config.toml
n_head = 4
vocab_size = 3592
norm_place = "pre"
norm_eps = 1e-06
positions = "rope"
qk_norm = false
attn_scale = 0.177
init_std_qkv = 0.0547
lr_mult_o = 1.5
beta1 = 0.95
lr_head = 0.00711
grad_clip = 1.0
schedule = "wsd"
steps = 8234
dataset = "wikipedia_en"
Each number is 500 + 50 x the weight over the matrix's rms, rounded and kept within 0 to 999. Layers, rows and columns count from 0. Numbers have three digits each.

# layer 3 MLP gate, 512x128, rms 0.239, rows 182-253, columns 64-127
485512503520503491536537588527446478588544535532457500564471486515427459450514475488510460387480399499480466480441488491506491490449442530437594439437465558553494524505497508486598568495441460
495535470458527593538398331539539532511513491499532519523435492472483419552540462570516544420515412508406490443532443527619446437529563426496626448526564445462520511409425527582509511520492450
547490497489479534515528472479496547451466466497517450495552465496465473504422491456547532520467494462482485521490489491464456582489518484467477504450459457489561532473542471483544567512451458
495472565488512539525402506448558419492457443535481488511523512497460539533495406482418508496557463534527462473443474504527493479525527546593506465524517586475508598586511508461419461449531449
480541504430462585450461483458456427550561479464491498513586450446401424543377422435469554416444496519373496489550406454533664609487470441434487491518567485438458489496490541509507545571425511
546499523545528453510458445449423516469477452509498546522493495539582419471496480395503463499452510612513554536437407465563543532536579408515548493587426475456420555441587390490440469497482470
457472441462494497482437551581475511529466522445605518602466474459488537378480505520530407477493613444593550454470433423547468493467485427500522495511459537473512540398505521521427449504469554
549542497545425515474481537462429502526474454525509531510572581568466483487469549516597460580425512508396634458485442430476493496422517542516500580536554441553471552416456473468429585534524586
421536442418435516614518453519476553419458461494529516552524660426413466478366531447508559473516492462497524511475559531479397555459551587520405476459575545553576413522517453476491507499510525
554553382492529510459458481555508504587490479514560449479499542496543498455471504545489473535519455518538551491451494461512463502494496483470504532446540477512447487566548554527500494478444523
545458523539541444556470501532437505516476427566458522428466440522537555533516510530447441497530491445505421492561430575463524443515518587544496466588414434560499518530603521469466496518482463
556468511468542512478587531526519509568584563543502565379497568530360507523533516476511491519450390459507454439523495446548509545529493479476496502508627454477537546504446595492569547541548469
502427493520505497517492498621470588534491448437520413626528530451461507461518579463534486568570483457510531461539434401453418528490558524448466551501486512510512519590422470511524550521504462
514471477544517512462436410523590494464508438534562568455534625515475495528525485436497464560492504523423446452432509421500543372505420496562570567440414489495435505544407407501512609565431427
513494469491510462563502519470557635505500521564508483527420575588458420504476491500509569471455507442461493458548444475364539496499607509428552556504459509498469608518445493422569466453494539
590475474429531445537548508529528556468521485534561548468422560510531451481557487489540512448519449497519525481529503504517469575463566565405491530498488470501562521505521561531495470541458531
456500500471466437582544502558527565474559460544517599513607501459415449462493466499494455530485531528545585515472508502502547520573488552521463486562515479478497565588434518491476564557400525
541531437403529482508446510512394506524511560488492579499505618575523579575506468502452469462519491429561526518469430520424574462581574488562543416579489536447508504500493537445418510544478475
545520492500447457464447561473444525520549372584520494420345538610496461516443493587468429500470524524555441454554436522460481540554488502432469488500481522440481455537558598490530512498444471
510463539441487509519576417432442623517544422487423569539464467541503511451459513482547536452592461441447512519394495522501521534494455533454460380571508499479454425504469511563490484427556426
657467501496540596470496468408496629515418447564541453522473507546593509550575431532577507545509434491600421496519413519471419517429478453437520507466459492381558672445483508497545571476437440
530464488512536487440498477652473563530577555559534559487429493413531511540506478466468494496454451509488465508572609519521492462502496503517521467490403529534479505489523501572564597521387550
527509529433511478545581494531528641498508505440426463432483543563456419545373511544453513504507563458453540533483578440435447535470431503489533521542521462547452457431537503550377497554583476
423407462491548522495459484604546533436474455588446503561443588501583508565499512486466483515620465387493484443541510605629533506457548531470528558493522501469558564515507524492594626472510478
561512502451531478573454550547487497530494593559567535416601517513505469518505531471558441454421520478457576556445525449527534427517502467407441551559502512573492491553496522474512449554466540
515546498431443586516547529528451389465421501383517522522584407522511452503521507462529450496427545520403513507449515560572459556477379565363508437473438510526569566478431553365479449552484512
402462463480499429497460547444434487604514487431570529401584560580566424560427473387462421485515550515457510389395558481565402591481538544442476511441516483523491512539490483433583533502492481
549487537460526542376534497409470455562458446518515517474591487514510479450446556456401510488511406465437447479549472524459439383493478566554588477457494442532530530545502491505560489435506440
440529560532457484463495441463483490521543545512508411504544528450559521427489500488494446441491528558346437528475581548530465432493460530513497450438422506551533558552467499442575529546544443
518461454486469588509503501541539540397476479568497453427489543544457441462523428502540508491495489567552566480381569511517494475534420471507479524525384500459483447499525426474540523490459482
520532432464452478516483421472543580590572574532542530509541490475519611531466541554470540441557512477451611450490486552523498539452424477582516448481459578472449579483502510464501550479611425
429496402567497374507431472465436548512507551564521443492447484472460473440435546539504517495537464521541424448479462452509447526460408519486492437466565657528538522436498454535504503469504450
526498518484532513523490520569527455484543569506421474617550530615478566412524430515529522469506432457513486530489471408532415508498461572487493504399540473453420499490506443477493501492451430
543573475451496413484456592515437466434494424476528479479446506480427532453415522509490494482443594470410474528614472502466496543422490460531493502546440506517475539550432467532468525570515556
540541555563517520530504429501553529495488474525486558413573459509450446463540464495473514472502457535458479544459499535510470432457496502502558600488395550456457455489552446470428471510504501
450400597573519584442425530471516451451481529558439552493488534487471377453497404525569503530583525490442453450490496547413514562531503545525565559544460509494483468464597556428506531508521430
495387444506475550518467401538606477540424582454519560563507560476565561512441550361510547451516449491533470507501572514521546467501440533507522492457469519449503495400567462411540499539535501
527551533622410539584478476457457497589554494501540542472478460621486486426554457450464510654528460384536445389567443578557490491562475526683484628474502483575459547565503504429368514522472452
552452499441531554474494489531522591496551423491505527398562555516490412515582506381500462508498495532488551556457570551473520569494467472535470485511436494512505519487490460447442476466430562
590508414561465421486422516509477461579523405495492604483458527529511522550529521451527504503535519503418448497510588418547459409582559559471551517423489532489523573561518560491472422591424495
543511491453540509519533517456407572517476497457513563493545497403561527461540531530462558510514517511400523448489496580507520511483491530601578486429490476414446472416454488447541495474434464
417488555437402504536474446544469476526532482471460533532479489457467466412508570654575529417441474447523475497541405586494508538369522529459518536488479504544525578545561542436519458567469542
519533469548515509489563505519467454429500570442538526467461553495517529577431485524550498529524492515485458437435537532549571430376502520589478519391417544512438451572575500479535575668468468
534535604503500565545490458567389475516502515450510481485471546497584508502524426495658435512545474486445532612523487480560501488496429505503458511381570534439584502484545528453421545455507497
420396531538517486524564556484373569446525564499571542536566557513474489570464582439566481514423550440524534475500425458447548528467474513600543487499428401480509479502537397423539494546498499
523454442441520559460389473493486626499528496485432562502538549455509471577491482475495516437479442520461562549518535518489561543520486483519481583492465519466536446515495579434439485462587475
458442576543571501422632549492432518469529564554470544425440523474578412520439469518511426434475518406556449520534587541490518418573538437437496490488422430471520545608554478507468471551479449
566512492493486552476465448501541546467466542452512532495423528454426558517470437449378497492510437511462482583511570558490491515408523419505508498468470620572575455414485470588482520409460519
464426488514547463607513537545409513408443539509478449526499505435468541511532511497538554456446502442417557486550545500494510470418608544419523519544549496486589524461505510434529481508547414
517526588463548512473463581522480504514463519531500471540445443563528602431483453569480496534481495578487481463595551527476532480591481498531546539470483487515446473470491474510412517557436439
471453465454461542489481509476511510550496508468492481515475531492489565470481501529416478555495444480494482541566532412459418561513570478502436483571451450481483443518482431394484490539413447
530487430564452426515580437531620564564534471427537508469400491524543504447531512439446431453537526412567372547428444490474490537521476555552461521521468450513465536611523536444563503526501551
488551508529516581497546520572472501557547549469440464465454553448549503557429516534495551517597485496451460371511568602560530550499564390395436482491391532513485508585527558430457569451529558
487478455525437500496450562472470559493562534423460428537479492557461415558526537410472457547482490551419508524418470401474426560452496493493448390547582475465490503504483570461520584528545532
552488565472542522490547398479516483528517561482476531547416556525481496604478459402568459440361526544476519502491587628571505527484524519534499452530550520524371594541558501472504536424407568
471539445413423593464505521521544539548523504492465457526555566455516436514451464518467551397546578537582492466548552508550538449500455490459622581505487444486549450445495568423454467472483519
485566466462481439517483532503438412479415462499469522542485610509636550497546515478542457494463612488548491534526474444430465514504442444463525521524561554500507483490515528485522486526450408
415541477560480484575500462460393608533491545435520497536489534448499428524401528509505413522440596509578516426469556541500536534444390499511554536530501498461431529441507502564505507619566561
505500514526507532524417474393549523471459420487450478520517509561478496475430500541448575392470550461551530374518497549470551462460494504482492508487511555583509516507567566468473424550491497
479481443521454457494467515545563473523500463454435493563502559542414522504513496529437607501508447488480437409390465540510553515448538489406570476566497452453443520523420469412432543560491488
429460449421489642530540470487433444584485448444482528497475426546519525511503329517486478565516470485481511594438526426520442580551564522518586543521605456531445593372469550441361478489455469
439465569460465420607541452351644557501507441435524505445567500519417518493549550557454586444393536494611518511431515488493519503405417538470531470594469465529556598519464511475615556529448400
491484576527572417581519476521520445478484401495458485517560442438572542475471465482489384470477482516508448457530414528487507554437447563498481408543513473517491458420504533583486508517434434
492550508445446462477501457598515532560488562463446470499542570483465448516517536491514518523478476410538414551475431584482604549595510481412496491558419530460561517537452595455411582427458559
480466487626533586457362398598405540513416498475560607437541543473511454517428506521506517554470456569546443511487478553420611547538502498435631543519508408394515541492566535492469504439506598
622467535585455438601561468497525547462393569434459460551537507390440479480446423396472508486594497505420455513532525456482438487459633578596421499488486416485455476482437522468496524506566427
512456500439418491492457536467408566482614529430438451490382515533547496539523422512552460507480557448448553602541588633561436593451549543489415399430482484360407493478600500485532573498507543
474483543490476557478474495564497572545516493569535524516469504374495492507520483470547445543570505488475560512508568572450512553514417526456550477520463529507505480508574494491561419490429568
361449454531491427570541538411464571459522532485455544502479588534424490528500520468481522449518503482530529478368518446534468464427551479494430509706515498502514490498403552456495425592516523
487440584460515441555446554546517493532507485546427502447445483454487481617525510461447470458549460506564421508472487522569447557492483572470406552519492516418432399504506467435448525513477427
503468498555561458491532465426411465493537507512585457485461542473491505539491519509481486505587531527530433445466607610595492492450456428520483497607550381530430474436458503540494492567445463
480429503534496496479506474510422509495534463507510411450492466523481380467553451437472450454535515445559538536554567406486475365557525486447541633467461467536439532527472478583391455483535418
# layer 3 MLP up, 512x128, rms 0.24, rows 182-252, columns 64-127
542462464531497454440527505534523539467464480465614465457542542475525553437515531504465459497493532553548548480508514493500512542603467434457397554540568431527519440490459512540468491440508533
499540413468437476516552600479403446561566538476495465615497416553545501482442550530467503533573614535532582505447538451407475471443488470496500465501573586501490486621530447505510396506474506
419465544580492424504501506490472495465539573492470541544522547515502476495532479524452520448561448444483530526524508506515507461447460480467494497533495506504423521512388471480428473511551556
465425494487546505643470417497547470423418468487478481493451486456534553525524519491525483424484450505493561513535502470512511477569543501465459453563548581540566572414417480508545438489533508
545450440393495502558501528525518519528517452600523518474516439483457420584510425488431422586495533502464376495462487497556419489492575414461452583462630471550472666489589463506568499482491556
593513500532438443520461481488551512516494501517467399486450599494494530486534428577639573593527542513564502498415542432533443492503541509451463513523480445431498528504498414526438481523508572
538589521571434528421464529495471503531515480465507571482525545535591417447514520554418601522500433494453392525518413585570511501571585499601530576521453450461492548505486557483545575440496530
526510494478495504554453460565588565506500494496576435474517475557491518498459465559474625539507564452585462501537480560485461494523470429491505365521489567498514484563536539470518536413542319
590531542569545484476556508507524395521443428565500471451561489481549580627563480553487528482528409378465485364505474487502496476535558521515553438495433445559439446488505486538458435528540526
464543523433513508528547536496486493535467529511504540545456471445504459519433520495517504528482444507455535403504469467468459486459465528494468464523510493502532491501488545511480493554528533
567528507483459424443460494458492485463502535490506478532455553433527522559482595483514454588479484482516555587482508376531464531531520510516485551538468456503493507571539552495554481617543430
593488535547428502453476557430391453509504491517559610457468462487558579576458460382531561464478526492567549494549509500460580507426585440497489500532444602477528514611490542534424487565425491
482488562390535512529532539544477340508577584533489462502504496474493448503522504552527456440533581486568496489380463396502514379528590536472510496512468540400537539471548452412502475471457471
562587511495488554439598527512422518483492435564568463482586478504481486561458571502491511343488501519528515467432463466503409609439491527504543493542442520537495514589524528479507574553490524
504516529467483507459529509561467574443486565637448449543488532474494587511502522532529349413477524426502448526493431543598521535369448486464566418435433478386453467460530454572473532536436589
488500567522545521490525457529476454510454460506366411531598455468516529562471494553395483569473453535479480491486518511458425498556394449505503459550547486498431490497523407523473460494622525
509524508566476518544431445491524616526504534517476528508463445489529527451518510513475506519581594503501530481622512496476489509498435539510542482471527491430502479497393421505451487482519520
446517551518492502479498509527520527560477521470489587493511560590525470557454495452477412536481502523474530545549496532462554490534557433480556498456553509546456497571466514388396548479440516
387488507568552499542518486452464480517559549523410591544406503407447402510556521545497577531466469666515518488491538478503532516568518505559510532499468480538472426553529519480435580502469498
542423468495520501395416519528434544376497417498398513612431457488530434493547490561376480380533529465529491484559542454424589420572431555470532498521495531574398539559476489475442466470508583
508518529628382456489514452554494544441484591495535495468413505525437545457440505448553505487397359469502613536503530504428560502462506523532508504454526460589492453458531482467533414531537489
527486458515537459448518531563551511558523496523511505514499496523579468546478469450570504488473407550537537511486536497531411519545472458529481512548585514515468623508520518509456592506457560
468545490482560550580586514561475526542607459516493487480466438466560522489568491518348491416537513595475522484419400437537553431535458405352451561533553517450502528485410604430520477451585451
462476642572481485479522498522523523431430584507541535518483476496605475497423509554463435467564559485442448518490436571524511584391507586468453460450479497446469578518434470508554626524537476
482438486460506574523421545494461546528539525507575456563440501577509415483447511469538547463490533525436525610514520493432559434557483477481511528494462484502415551573485583478482407499468534
455530513520517436527507558478441491477414417517520457535483529443580537514474501582533484517534552494433556512514499565571451498406435512410446474506570563462601509521504499469576432476568443
572502460522450560520559504542506489411539520576474551538448458494469482399490586574491471499442413445531472505499461528472571525535468471457553501565472489525457450466507503495470494506446504
451459401514458451606414495555490591510554477480557526528461544486458545443546537547579472554473498595575526460476489467435528502556463479419555440544581561536523508434540476504518389553584500
471575490525502530413383549483448481460497538446542459497517549531523524468567425445517398479493460424526503425469533542439567470561481517446532513564495447538519550570454465435491511488532439
521564539555523459520535485508462461462397535475570506480531514458584537509533499436474461574496506543517481471491396519488479488574549528462542509556525541592523620423487476480443453557422580
527566616510535501536477506576480483505516380492500477505428525501429411491539467515587478571488575438520533454538540419449431479445502466454497451459487453521566431502477521576530571445544568
477520476471422504494495515481506557553521473507621450634446483465497530560471512556520477623502592428441448469521450473535450474484553531435515421621439531427545450413413409382517513469597509
502540544550472498388489472589552499534512523577509542508429527463533518559450531407519460540463487504461505422542415503526481530513469466529390562547513438432433473463513395472510411559610562
502463496541600528469532565543478479531477465575390456535524514489410522521471532495455414503521560435555497552566491554506452539442605600621476551506443441414524567512509454493486445517560469
470489476521487494426398569535555517487531560472492431536520542472484492436551415461570491406550495494469531581463477503458502533508454558523423442585516551441433433567555458533426480458472494
485549464528501465519513547487501485422522466528546542529566533551501566409485460540421472469482507451440549503425520579453553569506469497511470569514536505559470628428571473412461476523426481
457487516501540519531445459416444449468521445514548476530505547501398576583504468439487573466564492547528566468429536507507417619556485523532462499530567541547533504537434473533457473535445507
534445515555552466467506482526467492479475503480443490513567525493561506585466554433452510592626433494378510409540522407535550500585373495566514545531549515489509420521436522530376525505410449
419534565566518552521501513493492502476501518536427474540512402466513458417496572463577464498541565504491479474507408493566467452457441506554506511470431494476529474517461476413534484542536493
414559513475425456510483494480503512411502486454483561493497439531429540556530413514533527511538523492496462486520509393635438387478456449521504577485532563418464507594502533415469544440440581
420546461459561539514484534562491500498416545478507485436418549457536500478513480506491537511572508546532464514416519470542518553477469546525496498461494473528443504391523497460552499539510452
590565463522541447532632558420519420446534467464461587435522482453566558437567442438540579518485506527449522516459608497529556449536500489529501416492502546464503413550466510497477562521450492
610565506530524510526628427483488524508375487427490444488490600489533497541458455485534618509523434580496546544466456444542509493558432438480584494511577489508462544509509467542472470533466535
482570509460510479468561483498476561516527510503569493638517446530553502585496358424455500501595444571419462553547464530513486517555501516447562494511514401435536438584594541425420479448513376
493394550502515479576517486501500428495536477517485520410504470539576494431467418500460448550555470450569517526450542556486504537510571518493472417539435604480501496609496575462428520521504500
533454435459437570478384494480617603495611468458509497473523590471535492637496495425496534535515535555440620499575485454527532452509509532486438555524488484527476492551463548492516467453582512
467420507521457491544493528557484544525430664486507570466494455533454550503582463497449498391514428570514505461505526454502456491515565476593486413470485542466463433542605427403529490448446489
445432444492542634523504451565544469477555487455407508520473396507501535491482441459491614544537437497521484476469438424524462529510571451446539513409529537497521505462453473506418468415554545
575550505463501342478496479404508514557528530483495501530552474522510459487488530455535360463461577498507553537414503502447460430536518445462458490478462481473471424437510456479592587486522454
486513494491482473495460416476537524586509537560482480434446504492480527589582545501514551615473477477464536507555498531439480535505534495400469562495498553473434517552453453520448494431429489
557509555554554538387511505488459477463541535555499532476472557493495526508567525527562501444480552488509534472481479454535502506443420518476497516417464530542475496513497582598493523522532547
548455483484478463550515494533425548445531593555494505432560617379535439490465558387554429601524481546502587469525402557461512477453498504518561538473445466547409531433475480448478513430605554
466503566526434470435470619527444531451552475441534569500609429531453451544462384385504399574480474513524558447506522495510498458636577532501499454546495526523468549480438545491506451439532486
426466505495530570498563429473557588413522429477579422375478476384485490473481502516446557472507558502521433585523432509558451420403458480533480456550496518553473511482535525500472557532464561
414574500495384472560567490537524563452489544542523605457573463478529524498485438535474521448548473496567463432579466565521528460512491481515437438522472473647521424493412499500465534501551501
517530483458577520587522415399485465610474527430535471453521518503561469548428583494423574545388422503533557483398527498470400512462551547490484545550505507439615544579505475490524543553534474
477509477525523509517408494463467418516452588482540533500500546432524573460521495479408526522487551478500466444502447420547484503498491409480632533515455486540519480617547540477453506477426442
517475569518521518563521475523388550465553639536545520565572525535549437461484546415519441486567502517532646492520533513565569553518442497551456512535451497522405487497533498516398487545466512
448507466539474511528500494444542533457519552446464483572566472446456489497376422494472539488537456586534467409498521515477545429467567544548572474403547552475454458509487445482513518491499488
438489436419535461458494485532496466501470521452440530492495545596480488510483444497553463580473450508539467434481513509448438497474543534459489523480600565508478425500410464510489465539490419
493449518474617481477428465518533502546461525592533532471551504491594475534503542462514419546514492531450529502606590666460514590445449437475512445568475418522478415500471520492520405548467478
564518530502462519540487461608524581524474526460455469546616442493463442524401487367498416464538465479547505486528496529407533480483554666560491538488509436508458458444630553534492464484446501
515485564493486430534516525535564445460600475577448470551445540546563437422536552493538484531524397456521456437536485486515457528452556488515510500440473415577471537497498489518448559474475611
486553476436512467490547473432440416511535488581592466384520557528450529513439494558491556507421574453519502482478483485437509524469516626510469532469514546448493495457486382467484348456462485
476463602568568454479539515516532496526559455469467500426400460543470490474515549509462584415516445518469473466493429443528508466438522516499544397431437444432447518439573534478488597463513498
651462512468476536421514492462457447486512471550510523443452558473598535482519566573560627539462417389501545489579501584470680496516489417483531595437401480482524529429499509517441555544467492
516539380534499382491455464498474539526450473509586499423540429520486546478504477464561460599533592442480534514474476393423421490530479521649412466511597511418435461479592509449558488499450595
508453513490535497458468530562537583581460499568504549573507555444537485510501504508498515506591489450484544505495564553464423544512392537478553414541555490482606457512518463481482482488488464
443431534593513520486447584452440514417526378517459526429410450541457496478479404460418555540537454384658414489432459460524514590541372472485471456497548426468529490572464368478431498534457537
529520479610452593525461486499517483471492548506448504518599488432347498504548405433617550396481504594480639462524336465448441464496519545588545467458423615493572499412548480466557456437517479
474498468459473488564475372505444482373407407503515601506497530504471529521575527475480525430568453519506504546523484536578487564437461447510511535480441550528484460436502452468524503493530501
# layer 3 MLP down (transposed), 512x128, rms 0.114, rows 182-252, columns 64-127
537522523453461585638443513529503454508545473460519591540534556490542473479620535387495504467595466510509476484473605405390506489485493487360541477460424447523511553432532550501475420492506501
474496469471513471461548480473487499419525457532496534465543535497475552514511502545443395507568546504489592498586493408460622456592492532484450499635305538503500442513550454529406552456548521
497500533475523478537505525485464494451439440501492557505509528457443491571517546480511490447464418497470564560503501507510482522474518518476449494564522526478504470512478504425531478557554517
439484442453606538462456535471494453406546482573532472507556484494420554406541530487490523499577490472452506472409473484508440464572476544435449446537533472533550534491415440468518504565533579
495463562488554571589562404574528522423499592567540469432460448507547677448465468431467511462462504484580508494514508464515431548528463532495477452437734551476558427387492569533587505415613483
478602527484526578558464584457529450537510522465598494471482454498481485437545547520476465513456566441514496439469500539478547466527528487562472496537529514541544518481476506502489519544594537
422380457427532520490521516420460478544536536497501506505550518573420439561469502519538579547512500401557472498563514507435386520504512586550468460570283513529473416450539473580449492544476556
499501406399543521452454529480498563504392449451455411501589536453441423445498554492516513456441448410465444509488581476473498559505501488531496538413367434497536495579510457453485499535546550
611575469515481524496545591523524512440583576491416437480557493494434424474543490514486407576559508585508435534466464419411466406531466431559439453490402444491498520411498498533503426556461558
521487539498529540484515527444438577505516420493478508465459461506524554518558490468510517459564457560471462490520476531444538473550475526557504505517492521459478512539544476524511509543474540
543540538453527562450511520562493457454460474506484463594496509487517477525469507487492559445511543511485546440522517454511489414532490614500527555528507474669522540464561505538483452519478538
464450519516380477427552511497450557395482481553493498596438432502433504564481475474531458477551574559552563549528528505557471516480549449508530537455441410497507547485463477488501523484482453
510523517414493439547438544512471493557414482452523425586470472550587501523510612475558516509519517470519424479468523527494536454548419578481485489543556572509451456485488499450409480455542452
582557412497490580495521590535401507529570507496470453610555449503466518503499413498421430406581455492586513514581492428535484643496518452525523558517354537517517501517550548451437482474526555
552451477525551508513545427479537501502438514419496444493514425506553534521404496447504556501441544521480537552533492425409490571645503544593448517503578529531521515511392532631529464408536576
558536507521521501529516501530527473517557531483458522448423552578440466454495502473500535494537562391508426550441506492436483493555481523564475459464456417511496545460471476448430475594462517
555503384503558589431506465488549489509520502512442506585478533492460499526461515534459425522514442523483516508543622485442582473545478510519561548467509417470512490480386527531468433488401498
606599511527576518430467495460552567488460533448528600523563486486541571495429396522385462472477468557467544505453592513444497492475534558467468519448561491466457558531484529565489462561475523
393514526647559443576460503445505476566546484569449505554471541497591494402515531572525425470492503472557581554482495502464430463508559497446525487492534444561563548487537568498532445572537454
478418515569431516523422484549528489495451474565462468458493662476388499572483459419510574527532517555393482527417525511352535455557541468432508538508467554435495425470446463457466540565473459
403527498544534512537518500569372460496544515474512598483529545459457507510482487479532370512505497510512504488597419496467503555509538451473410535470586533491498566539497471424443454471470500
557465445517408505548451515498566556525497503484510522481514483476511530456530512467503429474545482445532497520568475491491497454518543422500524453509605549511516485437473600545469507437504581
427399607535591467541496463607541514446531481490588619420504453429456503407489430442480460350551473580550507465423468522507520492512489454567510514481507535528499441556462452508528464518445432
463436543472532502437552580560564472435594554622474505512512529442607552423455444611529517551468498515464487374587466516564527553628474570435444524449502521452496455492567476561517565402499501
571477556530419448497461472500501473533474536585433563468543466540443512471444516457470496498488574486409445456522536478542383572467503573404544464461532501538487456584529487524430528447497451
518511382587468444489481500470526468485537503642440421483489499503559488495559500546438511427617604507502467554481581553493496500466579577426566467510511538469575577534518451508483554532543551
502586519499458502545529572515500514471477534554550546536523510506448508536556492486492530472495431593498571493530416457513533471443456456436511452517377380538448566394515526440537557472464475
536535488509342474508465538547467545444548523466531537507485458422490500474496484514519458406517540443464445467417534488567455575433533495476517498532472462508416467555438519444401421472583465
475533577517469538499522521519505489384458489514499466469506496501444536508430437536457539468442391504501418449527492550455512512481470481487491462466602477565495500492467560586432395529536542
454439466506521566466504574491555485448658473559497482525541514465504461462521577492560485518498438550571551454407478530475495550508461500549556478516416530553490450487443485434536589499520463
496542578552552472455498545559459498480501561459562524500541442445476480530429521537489457459392440473551544474621534552493575495417451535477492621563430565440528470514476536433505499531590485
479520496498541502479509501526553610550524549563473476484483464510524478523478471448367545528510551456455405389508373399473462462502469463496493466527553577486497549501574569429505595419520477
425434512439477499592529614476536455431515522571448407558523559460495528461542492531509471525510354523546512498509533538516432577456481463477516468521460560481441547507506483474506478422521523
527504567523489438499524510558422481551453486477642438479484503577435391512548411528548439506491473479496523484460497461508515545538375441476508494498531468520542496432576500580536594498480513
437489549446398481522501483544535484470496462554395549426515433463500507499468537573520410534479509471503490448559628573456562596454499572495462554473537509487493572514579492517579479561497550
559467572552461404514531515509558578443505525426430426495552450526555516497543558573516466434496435499548513593438527530616485446462493534552487455566495532485507365520510519376455516515589555
527528521476592499501563441519437462517492428469517547516462547503489559579532541552446551451528494489513574544497498515496410587497487569463431561491496487520539565561416531530459586578469547
648530467452511489519424477443533495527488654541562514519530424496470464561496476500490521435442566485525529499532535413604441425497440479507487434593478466551488478514447536523587511528515455
487367536488529458464551476551469559445539463495494533510451571484446485560527542474505545481569568473514554481520538490451551494574457476574420420468446376502556448464453445461476438493433481
455671522496449484489458525454428541496472430452581510474513504411485471476455550553419508454433717552409481497431529496478551439568496475545441525527481541530530473443522512509458537467498465
399417451573479541556601512532503522546512463552566537440568498508485546429536487545450504507495564414521421523535513506465471433510497626542519508458506539541473417446492448511529494473497490
401634445520509430484511477462488514485415498508466635574547475597452461531574518448552561489520572499514443538435534457587541568507456499513387482466431476428422557468536447487515470559520479
533500507456499478582461489542512487523490461497516577425519510530521524460508504380556533497466458589554589604570452441464427555617524438415462524526563441431443509508447513563476434466410527
497324462465441442567478517453551476472575541485521525547569474503472446482482522578365515550531513603563450599492467538493461544457513489506498417526438504488523477461524444486499509552442449
428557562641557568493491455507440450492484463393505575508448514457461496582441504533499484476390561538488592551480454523494547468366542504412435485560487543470497539502462549385480601555513530
474591520472484514451518534489444490519490467520597499459569519548396485561476468425556526490409556550441501558520472564467487531451499537499453528547718553492526426438558489606535501494465483
534530573620462505488585542460459525403532509457539433449483446427520502581495467582543521535527383510467553499580460554504513500453524375617536500530503455504521465626476393497570650479491344
509394439464543474534545474447643496524472479526443542543468556445514554486464469575504475503515576476498593473477577501523463476447545416466536433582473485476474477406466553462510573482530483
419448529468540514493503511558545524545536473472517523380458537556475590614491612527492529501451473537568472521454477507541478518464563422629512548446528478500502503581432442552546477516515531
462486493459458493510571546539425503517536409425578517446501567460485493487502488510491473450474553410474484435524503505553493525522551442496427472558604489483462450446467507425506465484497473
477523466521491505556501503519498533466481496471627532479577501421480487540455442477500512490510534477581506553440462557510533528480426518437511509442471538471424548461511488640464619468573485
543467581526561525520531449486503460505489462509510504479439508507499475477510595375443527553455427624438500505542492539378474501484430456486468516429508482525484513476536491533581504537466561
556490464556418468530489591496508469464484476559539475454480446473499492485578481514475601466566483363468491506517448464479464470467471565585497537546486490490543505581522421482481487499454521
423518528446526624540441459544428356557519477523530495484463502490475495489450555480534535461485489554604521423644503549516559523480550511465527462430525494556600556521489517507453499517479458
527551478508469526472494499543528542561397515485491544524426369622555552537484463456554423524529563552487500516485512500570448514524480546467440505553498519705524439526408482522463480493499516
503466515588463443537488506496435480516514531484498450534544416472456515464428504459484463554484499435479544499496404477491553499549543556486518560547410567558583430567497538488509559560478449
437498487441534499462541509523537358584542548526582437453386523503432498563498494508451415481464491557429540545511467500502533535465455428498504454472570486487475535504479505458566448531455456
520534491500529528514492551465510546538474480431525472489485461561591475456563512559497592446553540470437381527452537482507468537527465469510497479443569508473528415413409547530483535484482598
490561458434548491505456571463514465498504359452559486465465531560495469458471543527541479505532456419549562489436495435542506517468518528487503466519499424472543520534582544543507552563540512
567609548512502555440554467469554508510416508484512447448536507479487506466496541419498512534502394517482443404467516515441462444467500480546495547491391437548499603476474502461438535563451493
493481488508456470543566473495541516578533488497608580435407431429397439546574556425468464411567433533531506511513498490452416500416531549458603485428310524476474543528483536481486488526453502
534514420482478600469527520442537481463521405519578596443579524464527488668425524484539549501428525409456512451468496524475538318507608538470478411614694447535572567481530505441425491571475438
553517515457386502457592578472504490509568440461535528487522504472460493406434477472519387505472441466512488476528568524505476602477567513554417532442518491463534521537499412471461457475520541
616452406498484521531497524564571502538494494573556434505558513465529571495529471483502503463427505418510516384422545395526482523523569523517551487548513522447523451525562460478455501502390529
495487409450496512451531512549509524506498380478475461544514544398448537473606546568491470537530488407556501511480544495494380578530541485441583493497518509577505570572426434403428451499534564
571580584430592394483527597435546395518554508441524507463432506498532480461517428429494568509517449448547477421558414436491473457539398597370509449523557619576520505530511551606560420508450504
474414499578487447513407523476576425502525464496508499505568622471478455528474438508578429580522552444515488415485543475499374501482414520510366471455306400539459528477548548463502531529549522
531533560475478458472565467532509551521538472511557456478525519449499452504468519462451447466553632494438553561449535557489482491459439454491523427466659465525511423500569546442477454506497439
556528523533452549446561520556490554525535480505415472484500517467531411523481473497463540492455496403596533455599523431531420633485496433515622445519395409569415548598488606462474582434582505
604481473443502540540360358543545505463526523414433466467586475433370536488559438651377573450534429595473516454489403515439562445556487543551511606520418580481557539578484548587366502442500471
513562533506580546456474513425550432484506553465464443482468436437575548457481455538450543503487597438470525448465507470495559515500477546493418559643501456389520477430518525631477549474440470